Each number is 128 + 24 x the weight over its row's rms, rounded and kept within 0 to 255. Layers, rows and columns count from 0. Numbers have three digits each. The size before them is the row's rms in percent of the matrix's.

# up: layer 10 MLP up, 640x160, rms 0.153, rows 312-393, columns 0-79
# down: layer 10 MLP down (transposed), 640x160, rms 0.145, rows 312-392, columns 0-79
up312 087:135154155111125151097081104130067129123133118132082134083143127130127153142127086092143088113113104162178117142188136111130088117143160138118141129141098082111127137150152096149128147129130118162117107091106097152171090151148133136130137112
down312 086:157119136133129114135123123134149142162147155140134140130143148086128109138131114124164094112153087146141107106120119151142147150095118111096127106138110149134079133122101113128138123110159082135168125125107136130178181120136115120127203146
up313 093:125155120147106158147125116189166122157098131146098170129158138146162127131123169139139104117138103150135128149139143109097093185186121130129119149125117131151108148133112131119117127150153099153100079146090082135154158116132127123154158133
down313 095:091153125108102129090109123131165133130073151166122145161116100113128174096135103127117075136120115147116120106127103114189138104104139144100112088175142119101167134144107104115130107086115135108122151079103142115123116117152123140127148139
up314 093:145142104120168121131085095146092110078128096142068123105127133123143133162152081088145103097115097187125122092111110111104143096122150135116184130121119145139120128151142116098112125115155153173108132119128106130118106146151129112134115195
down314 087:140124084119095141111097123080141146133113121138137132135159161113150078119150123058170126114155114109088104124114117137113125162135135132142148123133131127110103180168121109093126134135109084109144124133117105119137128088155111113148175104
up315 112:167114121118133117087111108130146157130154094135140135126136134131157092097095123129152121127196116144137116113128150117127140124106139108122110118138129166167116120153220133101120120140115135229139143151111124123133105131124111140135123091
down315 116:078098119136115124104172156132143124136122129099149082134147114119129140132123169145113098130090159167140163134115117117139117116160160131146168173091123144130109144127074157127164140143124096047125091097138144148078135146140135113139113114
up316 098:129138134115163114091131145154141120121132106194067148112116132138119129152147140106171139119115144110165138143133134175080159183122141125112137129124131123112107135161114150143141103063103128114101089067125091134119127119138138090121138125
down316 093:114134106139109159145104143098152167101137121132104115174115107139141122122103146138114125089106110122136160133127125128140124108113130126126100162155118161134137080151129127134107117146097110081172139176098157076095197132136125157135181173
up317 097:179167107151108131131084139132076114128175129130129100149138113134138115125171157122159088106159108126111116180130137143143124135164137177115133148133111176159118122157131150118147149181142124124128146114140118136131110164114144109126129145
down317 096:126125109110130163115141129129167142128102104178105136091125136150145138102134131138093125144129172128145091121130099134154180096067109083169114161080147138130096134140153138145179134132120111118111106122077149138098134139114151096134123135
up318 092:111177117121097128112143090145116145112111151118136136114131094190127133114126116140159139146166182122131124151124129117197133108116122094118148088146116157095133141103180087107150130153142129090152117112138162149112129118128076121162143168
down318 092:141140105152137124119127127142120138130141162148124139123097166129132159162115124140128154101133126148126112117101126117105111157111130140130142119151111139134020155123135123149134119112110142111115164141122122143080199108109128151167179109
up319 094:112108108118170144110128132127150148137121105181089137149132157110134128116117097081132119094129134115110140137144182132150091146113125131130135098116076148144133151154143110129173112091148151148119082155131136109134139156112121118171146140
down319 090:111110127117150132164102123106127145129127170121077133122142136087160111144141113126142098123140140122157109114112135137126095117115129144099149127157145136182154109139144106160144124131134119184176109141106157131146101118148151107102136127
up320 099:111151088120129134113122118174121103156172126230118112154125140123168149150169143131166117132136119134119147154133174136086124104175136105129127122106099153142110138095118142170158128108183150093099123107151137103138131101113101120101140131
down320 091:125125138114135160124107108173111092139137095105135124104092116129090124115122172153149128163159084109107120142141139124089115139170144145126120131100148108173093121154104120167110116143146158155142111125113086126118165103115129139143125100
up321 102:147121121152073119082136109134093191099114107132106118155152120148149101129163147083103137117103099126103152179121145140124103129107155152108142146124147106144116158147158086086128125148149100128128193136131133116132122110159136114088184163
down321 110:123118156117107133087099102170133118114140109133100132172133119122142123075131121133125090134133109104128110114122126136121109109133103153119129131134132080140162105142101123133167112090129117115112143135156116140149101152132125108146133163
up322 091:108142086121119117167136116131127129131094126144138138122139131161173151120139182107137135081168136149149112113125145118124170137101123149132130150155096101144130102151180152160146097150138146133157112146166130090095127132178117104109142063
down322 085:109120094163097145154091121135111152132127148085124129175100148151131157140125131117110146137109130106107120119146136165134144100151127135083119141144145134112092129100096123138107127116144109118142119121128137126086181148131150162106138102
up323 118:157152147115144123162130075161126120101138136155106115138127106128138139111164119145099164074120081179137123162093153168101143199165151117067125138110117149166113098125153089157119144129163142130117140091152096139147107141132125088129167104
down323 122:114150155128115163095136154132133085090084103134136168083137140135123101081181103118125170120115100107120134155121170158101155179151148136114083154155138135143162105154133158160120120120133139142110062102123137075113134147119108109104098106
up324 090:151148124166099115135128095165095092097082137126129119127142132139142124166103112098090110112103128168145092118156130119119086141092165162131158130139088143108108144104145112104138124090146143121071104130095138134125124116125132122136166152
down324 081:121158123090136147146158168143156161150155146132151153123110155138146117108151117145158100114153126123156141115159091141152126119128086108070102131146076139128105134156105155124119162136116069116136159119105107181154144133118120146160150125
up325 099:129115148098175115119181138144112104124153158119115144148158143124151147144162145160144121135144147180123088107131105127145113106146131117101098138137125128164053120146124081173158124149140107152139119161133076152114111144147121111135113139
down325 091:147119131112107116102129074083136121134114143098136123143146152116098116114110140135147125117077145162130184130118140139120100141131159099112117111112087091126116126124123134097168113120112139116138151153097052130153148140135156113132130128
up326 092:132152098121126154099124153146146125143138122159151154079164143101181089137103109131181105110175149148131129137112155169124115121162152149104099129114084115107152115124152123156120092128157145140123174110125135104109143113097138150080151132
down326 092:154133110173133145093104119147160087130160137132136171091102105132164166134155071120144157155127112129119153156154100111135144137117103103107172138128125104108142146130141144111142104127141155155147131119133119127179121090179102144173128106
up327 100:146103131122148128131066113117138144141100107120115138159137126120118102105143093148171120133099172122120147110123172189092161137137150146114111126136140173139120143131124108151145110093118134110118122116138116124137121098195118111147122106
down327 099:109143100130120145116114132156130133128117117169129135128122142102165130136104121081138127104131147121088110112169174164108117125129173099145136089146126110115113106153138144090137121076117137157134112160122110114131143102131132136147097105
up328 099:128152110121119143124154150138156110145119082131114124160123146161140134127124104174108139144111099107102102114091154131141115107132142107093096155130098135122142154160129120170136166088122110146137121120122112188169134120147125067104138101
down328 103:144168072128089180127153141094165134125074117108174113111170116142129101191152129129125130121105169113114109124115136135142152102132155113067136134138119142138198121130151172103118138123140141128141130136150111127160140122098190136131124095
up329 108:171107168108117139106119090145121125102141115208084154133113130167166109132142138115126132072128133114116132144126163141122136128080154142099166111089126146105118101097111118091132126126130148103109129145114151146124082147128148143140152123
down329 107:110125134170127124055124119129133094112136116148128125139142115102124104094083128094123115114134129093128124119136156144094116131134108144128116114150132110109157091119117138170143137106175107074132166161087099136105134115125126124105088157
up330 114:156122123074134089091112128131159136157168109134131089192161083138157134105117145147122150074125123130158171110146099119094134124118150112068147126111094126157105105151131120130120127105141138157124160101104123103160166132133088099147130129
down330 104:133098176115135112158123130128124103118154128112120122124172130138169107151169110133135079148127134109173119120147179153124075142077138158112131119113145130091111091150147130145133155132136106137117164110112122168149123140162124165117125105
up331 095:123159118104165128133168135157131103158131133141113122176158160141103142165143124135172101128117128102146096132156168135122112137143145156138092129122136130155110148133109164160156141146128112095111084134082125140119114102151109133167196137
down331 093:161155121137130131125165159146146129109160115096139103097109088193121106108165144109136142125146132130132151114121135134178126094105107100100116125128126106143082099126142113134148137158140160098115121090168088157140163113082137141102082133
up332 093:139124133148164115104102076116174145133121093138117092129116136154136137108144164122102136105123089152097170155137109103151118091127155167072168101132092126167076127127186139125123164090133119138136124173141170136115152117163150141093148182
down332 089:146166156152125115130131121132150124112168129146103084097104162133124173124144113101105125124152123113126135084130168130112112148150117138105127138172153094126077144110118100172099126105121130158125096120154116120131150135143125087135126149
up333 102:120156151118144126170108118159067101108111119111153115107170140113099127129102140127098116128117096153106109115165159126111092128138148125122128122101095116125100104144139170182131081104160088164181077069122135147128096159122149121113163144
down333 099:145130165148095151094129094092131139149133119144149067153089111127112130147130091133158104143153105114132159105141137097113142131109159124098121137097104153123125176150124125129098132174138176118130150126111210146135128151153107168125118132
up334 104:097066122166103116149145129146120105117121153184094110111182143137107125109179133111126103089119120124125146173147153114107145136094119112122083091122112133141140151145160120144099151128151131161112117101145093118146069084118141161073153172
down334 111:136092183124133110153147115106127151119125118103137131163140121141141142163124082171123136149134118125174117130119126136135105140137117114159143092149103119130140181101127121104141163095143108112163119149128143107129125122113136107130144119
up335 103:202118154130062065117101114149104124139104118165113113115114121138155136111148140125174127145109122122127144095121161095128150145114154099094127127129144132159122168166114149132089108124169145134115092115142109093146143102136153127109130126
down335 094:152137173142112099118116134131151108123172084118108118110080134096134138158169109138142116185139116111161138172103116151092143111110113120126166183136173077141128162110110062153129120139140138104081116197138128131137145119104119181133137123
up336 095:139170113138132118099174148147070142170098114101148109153113108139148115129145150125138133076191128155116148143182151129137158129130171100142136118123128127154123139123130115138118124137142166156103111100120106138124110116145169149128126079
down336 094:088137099107123139142127111101130124124121130119145154122137120119128163175128122117152130137111158107122120116130134139148162113137118132165132160126115124141106154145110119119143123155088122120158121174136157142102192141135132172140145126
up337 098:149136123137106140115127099128135130129103103145121098124131108140113144118119176106104105088159112104099119120119133147084137133109171137107144102072148163152125097109178132112112159110166104160096083136137135131124089089099146093142141144
down337 092:120110106129142140140128161105126153121131148155110140166138125161126239130124126084168007095114130141131123112120127138101134131111150136116132138150150107130125135123187134115141154127115150113121171143155141135120131112103117113131143107
up338 108:134163114118108092131122114155097108111160117160118174163128089139111123164159119112137132096146135186074085134137076115102130125096153127072132127122126136151111109140115124159128124131106130142156153081170117171162098150127075149145140114
down338 113:131055122137103167108102124132140093143146142147152135104165137091164139108159170154138129136110123090124115081122055122142130135122133144107148120129128129150149173142106120114125087090122149109116158168130095164140113197105141133145138167
up339 097:135144069163131135145125106122151146129143109133116112119148141129118107127146092106126101135148142115104128103166128133154139135134151147101139112118126137143124134138091136175145123136152120149145113150164050148081158125132143109102143156
down339 102:104118146119093129153131147121129137073118163118128139117142138147143131130116163161174127116130099112164130088078121147093140124065114119134115116137136137086085139103145110116124097113089106139126142140139129179144151156120160135131156170
up340 091:138104129117140095132125175123152166134132111171113153112141160125185125093146135138139164077150180159125153107126116121140085133126120111122149096125114188158134159123106078139146111118110145117095167125143102179123097150125140131148141131
down340 093:118110092167142132118145090124129127129081104128121118124127069118112125125097082118149137107135124137117118109071138115132141119140117176190090143102140149136077103147142154136108110112138136141141124104127137096111156105152115132138166157
up341 103:151129130130096123124153128127130113146162103106134109137133117143140096110162103120084130091171128075128106171112101124149112141108167173118145140067126147175113112131117082131127174110156142198117154151139128142147094106145133135106166129
down341 102:107136141155097108144117117127171093163152176119110167128105161113133117121144194128119091109121128154141125191136130131124143146135119076126098122132116097173135122149115114137138107104101131126139142110169123113118125130174133090067135124
up342 096:163141091097115123136159112138125142156109121102121152067132156138148110157140127085105160127137134109118121122156110137162108133134141120130191105124125113110119113131069122140134128096142113138134106119128146178171094105147170125095142155
down342 095:125137125157140158111130130142118130124139109124135108139146120144115101111114129147158109129122128133115132162091086104092148145175095134075131132095131167117134162122127146086111074189116158149077132126115149151141193108117122136151102168
up343 097:145116119109128131130095099121103140151162114129119122147154142125115151116152152171119129113147125131091114128136127107096121143142104112093111117123081158157116123120135080122119130098166115114121133089134178109143093139128137136109170136
down343 101:114130145143166111093154130160123064121096153179146115129112137115140111119113143142094117120147101144113100062114145130146117182120143139093142147109075151118091115131140150154087128131117131138146101142110137127099123148170161110139135142
up344 104:141140158075125107143098132125086144118143135116105149092143124179175147113124076163145125144123120097119087141133136133128119156107149105109143136166113163135130122093143124140111157115140130137119098103084109087137129120138155101096191117
down344 090:152078089152111105137101140149153124110156135130120093136161125083169107149128136125143143183159094127133087113145095127147151125134158119107168121120117168157154110149160132155116161128129101138143131100171164145146144189111146151093122117
up345 099:133152111123139136130126151143147156155096113156127126184139102162170124148116119155130121132194109154153141104102165184115143139138140121118161134157121133158103149122154085115154118087123128110106150162122172123147135083160130130121144152
down345 088:137131150125138150154126104138051161127089093102112160115120146099089157138163145150146169175114182136165120144150109115131125129120135120138143145130156098170139120090135122140174103149138077132134169161102121152137091110121094145149127150
up346 096:134137171105124127116116096126124117128134133132056151083136121106145131155128132073156121096100124187142153124119128127084163128140135087114135144133139089114147144107111130168149135147147127090100131108104158141126143166134168137102150137
down346 097:126101138119129097153162154110177117133104135109111163105147154155086147145148143174130121150092148145139143144117118140128140114095104140181132136148112125114069127124096141131131143135131178121120131175113146147098182124172121102134182123
up347 095:161150134160141106101127112154148078138195101094119140118153157101133103111106133165150140133131092125125154164131114096138136127137117115112129130150105134143126107135145096151144132126156129129154107135131166129206093125113131143136115130
down347 099:171132154130117086154135097121072132123098121139135134161159108148152154172099149124095128143128182137166119090148143173125158140126134117146162104122110094085155105089088164134096134154082157139170148189116149142123129141139116130104156100
up348 108:147147103134100139091117110144083126133133071176081168185131141148137119130162131072159139144132070120099170126097113115140150091118126159086171111124097121134133115138146136104101180126100142153129140148099131136120149123151164113130148112
down348 113:144141124137085154075153136128103136124144155094153141132139142150128150101117113154158121130183142143097129073134127133184130074117118113124181110131134132140082089113139136148095153155155128129129141128149144129088118122127133145135131112
up349 097:126117094151125107131113165158144137126109116142111138145153096141140068105158129118107142116151160137137120127119135105131138174155157154115152118128131121150152107139130071134155117150173077104127111125094114091122128096107120118145166114
down349 098:156144124112163134143130149120108128139067148159097122119121137157114175091114082109145128137154143156119124110132168127159127120128077171136177122123148151154112147105103152138154116131098154110143133154147152154137166106101109097132078112
up350 102:105127111128116087145152142170117153089124105141103102127129137144125097161192082122141139102104144102146095080182134140175140154128130116104105107140113148146089138128115138200131142111147115091126109115116113112082099157114129112171118072
down350 113:090112130112163155110169133148123149128140164147097143109154156157098127133145136127112102167147138098135149141148117127142106149154119126118113176089153136106181119145149129131101193138140143089136137156133176122087154128099108096120122109
up351 098:178141119132180110145094150135170124132137115109082162162131171137104096087148120156147129101131117102161129183114096117117131122158164148147108108152109143109161115128130128135106138126177081133150133115141121138139094125122139114163136171
down351 103:082163089119118105104111141115111177118097138165134100133127097126122157169132130104141121140131141127098151135121087115150179161110132112136126165099111140151107113153130182119145138139119110126106129131197088123137087189156139140102119101
up352 095:104168126125109137134109109159131150144171148138143149176165123153147127111126170145189130114123106109195123113176141119122122118175127112120149157090124075140138135115153132151117103102128089143112141079110111139152128142127162145095179097
down352 089:152118123101108122128110120115117116088096151138127142117115125140127145126122088111155144123136130143092146146119144107155157176134106164127158138139135142128109141162102142150123137140143096107138063116130081141161083155155070171092095129
up353 104:160109100110104110105120054109157099099111127126115125166154128118155123109149127153149104155104119150078115135120108160155121138112125115145153080098090140154084112118138130119096148112160129132138093124099106148122080114162122116154153146
down353 104:111164145069117136090106117124121120145155148120083104117113099121115114132130162141157149122142118129140118141186110087110104123139089119097121128094163133161182092104098106171142156141142135157100143152097127137120172111103149205112084133
up354 100:136122095133151139126179114147108147132148179110115168122152175144167116133139129140152125135140149146116128178118113129141114130190090140136095115106132146156124155148154125133121133111146121124132142122106087134115121146104113132101116124
down354 105:124143102189147156124154143107119161116117126134133131115103095138101132179139136105126107121131149137117124141101141118150158122123166155073107134125092136105154105109155134090085145127137092137153153129159101124171155109126146108144156125
up355 102:100116123145121133152091105138120133147134129132114138177146126131133110152119144143161162111129105113140145179103113159134135107073119126146111084124083102159103089119149113144111147105155110134073158136132111165147058119139142117152169154
down355 101:117125156127134130118107162105145141145133107130074119144145130151111167107190112181119161162137133145149106139114111132139148116098142127107126149179117100091109148135089136166100155118128155144155147134145128158144166118134089134053114112
up356 095:119173132139123097099114102101126100144148162132127118116145156169170141147120123126149092076165123187108120146124088162105158099129142116105145133106133160120103106125172135129122121105124150165124120130145131130162132103113124126187118137
down356 078:140162127175127137095136108085133103154152139120165094154126103178160115136137151116134028114108097135125141131131126142141132148122182084102159127109095132130117147118154139133131113123153113122094112134145089136129124097150145132085132109
up357 101:088076137151080126095143109137094152125118125104112132117155106129166103117152119127142146124130140115121114121149168178141130152131128112094102100113151155121121113126115120093134154175135114129139143130136144147136121169101119136115126127
down357 119:137168127130087138102135132116105152131142113101094123106130133093132142084158117162109117127157117131136099106088113146137125105117142129141142127143173155165093124147153093126124118134107133164135098123135125091146186122134096109086212130
up358 106:156104156114095123143124155102136128127124125110118156149150090112154122126118129127135140069111131138105143167147144141150159116137121075104170110164121193126086138104119115129112099098178139117086114124144150147104085106124093153187121130
down358 112:109146089136115144102119142096142146117118129165160135111145132144137105157142113097129104143138128156109116113099120083131129106141107105114174107128098156118088152099121140127161125142153155160147119110112137122140157115175147122129164111
up359 107:111100155097108142170125122159112117073142123133119113070145125133157095163137124120181146101112095107122143127144130079137106152128148160109157142108136116127118161178166150136107176129125146115092108101119131125198127107105124091136130099
down359 110:182151159077101133124126100127107165117139124162100106104097103131161129127161121132140139141082109136127114096122091127120131154101150180152166106140093117094083159121140127131082127109122117174124148144112094114145149142129140147128195092
up360 104:124115132091137102138155118140132120104184081135141166151151128113160088127124159107137142121165116141157149128165153127133125107186139151137082117111114147147115161150119135153120097158162057097154128149049140099110077116147118077099126117
down360 112:066153149087137157119121123111093127082137134086137130174130138154121135138110111128166129130120142102130155131119115106124111137147142144120139156101139096165161157130127166083102102110117129137133136110104161101131133130153112164166154192
up361 093:140111122094108105077146101130144176113137104123074160105113118143129118125112104130110143109140116160155098148132152158134123122122141111099156107165139167176119161125147115100094159124115150138131153124105068163064122150151147124100120076
down361 088:128110133131138104091120133139142157115118137120155083112111149155138104132123139144135138126096124136150131133119093131126149155157124131145105168135132153164038193124142162101151101127125111139133130146164165135127175126172143124161131108
up362 105:146097100134129107109113118137097133122131136135160102093136162133141127186151110099147149116150126107140112128121124155137143118136115128130106083135109161153103136171116115114151145120148140133165128134144076076176085136131092140165124135
down362 104:143101122176150135165156127146126115119184120098160131133147142116107135130120146119101131068120094106099135120070141123159096090124102145135180139149114126131129131133105132136091135101129163127133134096147080083120155116149148163132132119
up363 107:151140074167088084091113125112116165146136107150125110120125149153142123160147129098113134113104129109106119104113125092154149147110114131099138114144101132118122102127130131167114152084159124135125139141138108097130065090120123134130128122
down363 108:138140155148130130176139155151141174150137089138141147094091164182138169122150132147112081172071094126146097187144166118193119120093141125163156105100118131086120087113135111139200121118133151140127139131101117160156081137167113118107112146
up364 104:128167156105146126109162112165095132144154147183118140096138156118143099135132103080103121092153108125120095118162152138140121138118169123160150089113132127155116168131107098157158121127117156098133111135102177105112116132106119122128169118
down364 109:106163098118118124112136119132114168108119135133118112178129120118095158105121155100120098102134116129109110149090130113125109084092134152127109068146106132124139166121157149133131144126092132083106143149174176133111148130165116142148120117
up365 106:104090122090151101126105106135168126117115116124084129116146106127116132122157135139167173109135099133110125182130144159111123146163135136127109064128136093139104174150135124094155122133090128104122151103089074158152070129126125108167141120
down365 115:109104168151159145131156111116149119118130129118104147105123121137115113110122146162182132145128125134130129112105120102125110114148136152117175149098148168141162091073127167142112115149105161124130093085154116124150099155135117151205093100
up366 107:124152136100121086124108132142163121139100163153132159112135133150128129109135117101138134122156119169127132121146123116103118169134138117102113133098093134133131151099148102117136111054151130161125089147122084108100116146086096173118106138
down366 120:112123124166128169153130137117124150159099128148171121095147098142139125165112143089147137123112136162135136138106117152124085118132085131120147087146126136106168118128119147188112152116130174137105128119111144093129070109136119148141113138
up367 102:080114122118142103103125107145121120097144113124084166139127118143156126136132104127142167107199136142123123138141083143161194168094165110138172120128127173148104084139113151119131142131081115131111162106101145147150103107146130122158142131
down367 101:150096155149123107118172105147119115100075135126142142098126136060150130127144134092127094121156117129132081088145127146131107124114146136168099168122114155075105166142102149109089143126129120137123124115120130162132125167116146125140141160
up368 098:124130132137147127140145136131155081112134121132099149141120130136130138084139142052136149114137119157136121130151137136102152145121133114103186120133096117111124109148135132115100156180126160125131137103153110081110110156126180120150123098
down368 091:135137087076149119117184130140112120115110115138142116103162101111138123081091144082070127119100122138134115123062132123136156093172117174135113088123151090135104187134117118138124093130163146106132132125171133115114112141149089199149131125
up369 101:098122106151124127119112108145105148156141096130091134140161086132158125116109149147132123155169107143108117175124168098174093120142181193119181115101112153152136119159141115166128147128132163135128115123163153122120110099131115119072196144
down369 109:121125148133166136090124079117123130146152118111162110133138155164113162135136121148143154128125143132111140130105132126126153139117133135124119097131117127144059177123194116116101114119117156157159153163127142124153173116134094121157186129
up370 094:136111163123113065109122100109118128148138125115128143090150148145134115140114158147154153133138110148102146174174171108107136139113134133099132114146105162145135131170125133072087105102186125143111154090126113109148110099079154150102169143
down370 102:103172121146121135125122130132092144102114088144120137107175096119138148136133136125112127193121150131135113107104125126136074176078123135157143124119146144081149172111118147173104139178117131107133094129133136097116149117122146124129135158
up371 092:140127134158103124113152143160144083122127109148094092152146137149102124196142149126137134101101150127166131079177151127157146141126099114109115122082153147165105119174117074129151149129150133109120116160140087140086143116088165168107121141
down371 096:116135119130143157109114129136116139141133125119094131147156116096105147124154135137112138144092138137122133148114136156123100152121147105177097133132168130110074178098153144146140111122127161104074124137140135109133176122093090129122162109
up372 090:155103088125100082099083131134124152127130128130099147117146155113120110126134200147159109142127136109112119098122108105159135128131125152088147116100121153130081183151123093145115121102132156114110118136130105108182140138151143109119165144
down372 084:116123118100111137169162131159157123090099119166149143121107150119155109172126116115131119114127121127134164138125109125142102143121103102109125120140160108087102125122165102114149129111135138089122116129137127130104152096119121138103135143
up373 111:102132100147111114132141074114099116117121087139084145138151078147145139160116160142125114102157135175131096107126166114117135126147140144147159085119112141130134147169152080177158163136151130131156082119141091130098128165159118129149125127
down373 103:169061106148126116117126100120076167124133135121113121122055157119136089135110132129123078132100134130141119125124117171128115159127164192088146092162104139143129103119127113139130140082136122158108108130089116109102093149135139116089128097
up374 099:156115122158110129174166128166140122153133066130153130139135134148138138174160102147156124087099183094164100106116132180144157173114132130135103085106123159154125129186139170131128116129097149110128120114144077153170119161148122092124139150
down374 092:097179121101144125133129101122146133111127137110123154130136136121126182134118148175104133106110110168127133107135102077131089130128165157175136100118101104139106131109119124131168145159120132095164142164123133128130142129128100182123130112
up375 104:178132135138130110157117130121154118113155131132099099128153130144145138097161144134108155102138074088130148181122130119102139105142106180142142096127087109128104157121132087120109128133136110148130187079088103139165084146115121151154121120
down375 097:094143141080138087119096136107143143074118115117176123132106112145108138121143134109190134120168138156139155128146109154083066137144110144145114116115131156137098150183120116125131077131141143147102075149160118147143119155103143111161148095
up376 101:145106069139138135106103124138151129148186078134115147126137130111148128147110117073116132102160096112148125135148137118119136093126155121140121093148069115160108113169134155135128167117155104138151082124142117125136122160192124123130125099
down376 091:113093121088135097100164102127153171151114137129112190138139148154125077131100106091146130126131099091101114103138123137130148115140146141155129126126196147173136168136130132142144121140153113079158147152086133105118141132116141197149126119
up377 095:110153135088129145141137112147168141159114072175124148131112144166125125146135143089130170113142108146095103082152177113086165154117122147080137127083116160109145114174126118167116101109105132125148106107165110134140107148160132139108146123
down377 090:132141101127140110142105132146144140088111102153118157147123109097169098113100134154123094130121075169088117096120122165132114088138122194107115064188122125113118124138141104151137140118090111107139129159141151152132094092161153121146108151
up378 107:141129141111112108123102126118088135125145126133127111097165161112158111120110142153157119097135069083147142126132134143116152153122110156108071104091101152136111150152140101137093133137139136110121146085125115147094058133129141114156131164
down378 118:139087165158143157124133137146158122169143114146158127127145116165147109139157123110106135158150088149127120152099103098149148112095113117156153155125146139094134037157118073147091112137177130072123157155149144155136149117135116117128108123
up379 114:147135146137085105096114106131116101137142080148095128157139147131152149133146145091155137140118121154142120119107106098119174163088159079120095130118143120126114115153102131139161110146106100176141127133129102190128119141148138090085124119
down379 110:126149126125138111089121135129096134136124151137130158095170102123093100137138114107101122129098111117123117139133129118125114115132170187150086130139104130152120120134113146142171065129158092132134113190134122122133137120155117136120119126
up380 099:089115130114132135116144113145084157073163122127129111093149107149155131131167160096081128118148116083092145152127136082163160110124151170120114140092106174145112163177147113112081116123167171150155109137123138112125131109142081142148157151
down380 106:139138186131135117108138126135091158142151145168113150124151106141100156119135123150097120124120128161154102093127117134139092127099120145142108159101110113140071153108138100116117121111126127149136136159139135166129188117114106133127192158
up381 107:147154106135116052143110109101120133145116130105118096126135153156128123098176092126120123089156135125104141108133134162134153141160129095129110082137058132150131150177153132134109106121126118112059121111154055113118090118133126124153115117
down381 103:131120128110143133100115146126100174116131110113139120080162152144158146091118164125135129096169181098150139132172146103122146112139134082131126103126141110138159110121125079135143107166124150154138127136118118153125066151161118134162129155
up382 092:125106108111113145132126107121159108135136104169138089071156130125107118108170112087155116103130105137093163098149135112153148102088134102160096130083139152166100144164138142143128086137113131101106160163142141095139114113103181100146170134
down382 090:081158150120122147108124142108115100108076128105053108135164128135115158173137129157140143093053124104129098133102125127094116126151129128130128152112122109117103086126086159120123162127103174124114147144138136111149167132129105139097135137
up383 098:162133100106148111111105154147120138160117114116118191164130126152145124127124056148118093102156119097119126101142098164175131122159148147110075145127111135130111162115124145129143124106106115096139072160124113130171135180141129111174118120
down383 093:098122122097122088141103089134115183140081102124124140144142157129106156162101111123119105169091117179119135144169083142156116115182138169111118103112120143102136076132152162102116120132135127070154144133120111117110135144146139137085121101
up384 101:127174110124105123131093141154115146137150102145109170111142150135150122115107154147141111132129125167154100172110175084155092146089124166132097113141128129144106162112157064151124134123131143148169134117128098133210085120141165123152173116
down384 099:159122133146151078133156063115158106125139106116146157111133160140142107150082108108124103105111157129150143105140088120076102134135143128129092171115173143121139101100162136133156077090144141138126116112112178137144107117141136126111135120
up385 105:116166122114133082141135102125104144169113113121121131132122098156134141149113079100170102090143099144147133119153172150096107144167147142138152143120105095188114160152083133126144114149108101107155091068073125087148098137147133129147152095
down385 110:104152133073156162134149100135101124106117130160119109160107148165137138136107115109125121114135105125117132147116178106097182120110097148097125123082118116156144149112129143089134132122107131124147159176141148138153094122090082165173115157
up386 097:137170130093150162150127113133152120089140099115086134170130118164111139142162144120125112106138121110112131120135117085113112134140092140105162058137131115161125167098152069118090160137117147137139179099167102137130135110098180125136169112
down386 095:142141131105118139138143191139134165151170122169099155129089100144079184139140108124150100126132138107112121157073130113101147096094163148111153111122109140146048167176139105141135136141113127122077147139119162125121192133141131136108144107
up387 106:161111143091127117101145119176096169136161122140113136081117112128106143155141138116110144084141104138148143104152159140114155149132122101085118113120116122132120163171127107153128133114148123147105114126119121123096152122147115079145140114
down387 108:149133138108122161131137151103113108176137044094100120107121133129080110126123135145084141149165102136125083143132123155142110154138149141147146198113139125113102139122148134119104171136136132136152159166141111134173166166102153126135148116
up388 096:082142084136136155122111099167124158120150145139124139124137107186130130127167102144136153089136152102131135151156123162127143125171138098139165122099109120120130149088143058144187188112145135149159140136143167104140117143144122131122145077
down388 102:115104151125123130156135152113151108155115112188162106114106150130119165110121122143141124119123122150072136144094108098129166143134143152157140102103138134115079198139157135113123148158107118108143136131123136121126176130186161146156109093
up389 105:142130150129116106088130106167133161124087105125079119164140162135145144128137094097159123105123117115159192167178145143127147151086122140112148148106107150169138117111121147103131105120182150141122161135126135131155167122122137133151140119
down389 095:134152155174111138158173113158099158115130102161117152062124126132127197126112160149102097161111132165116149123141123143148048151116108164146113127123123115119118143093145110138105162127139153123127129100091117131143140107156138151124144133
up390 095:113124107126142132090099128143141139131120027157096137129120156163128141157107158085105122103137104156088126092140107131122175156119127083131151077124126146141134126122083128132082116090127155141133126128119138155116115158103131079098121140
down390 093:157139143158133108136178101150080159149157087088121105110116118059117090124152114103129124149106108180093100100123148116135113116107141186114115131144103120088118160145096148126148134118128103114150113112145119121136098150153106166115117080
up391 096:138125105149158090110121119128140153151186120173105134140138087123125117135127202092125092112151167122168104118178133124088163151099151128067147103116128155124133147139147063141126143108157143142150137143150130118128103153096128128120161101
down391 077:137117121129124120111162093139114120131065126141159147140094134127147085127115112115157024135146135122121149133086120137137107090117139109113124099155156127148113133115128142125100126179145109131149130091118094111122132120158133134137147093
up392 097:161118103147120077196113111150105122118164136135115136177134113135124103147129121099135087133122097133140109116108089180098132128117159135113135086101082131137101127131123149123105105135132087146106125124136110107171099187149151145122134155
down392 098:139150134138103165114111181093136142134084083137130127085142170116092150108128141089154106162094155081141102111133203122147116142143065128162090142119129115118131149137096147130094127112151149153122115080142108131114118130126101132127140123
up393 099:150119068173126109126097138130126108136126144124113145152143140114150105138111110151140142098169122127156130145125110078123115082136097135122120128109106137138122082135161175135133128109120143102126139116129100127153119171128147150111167132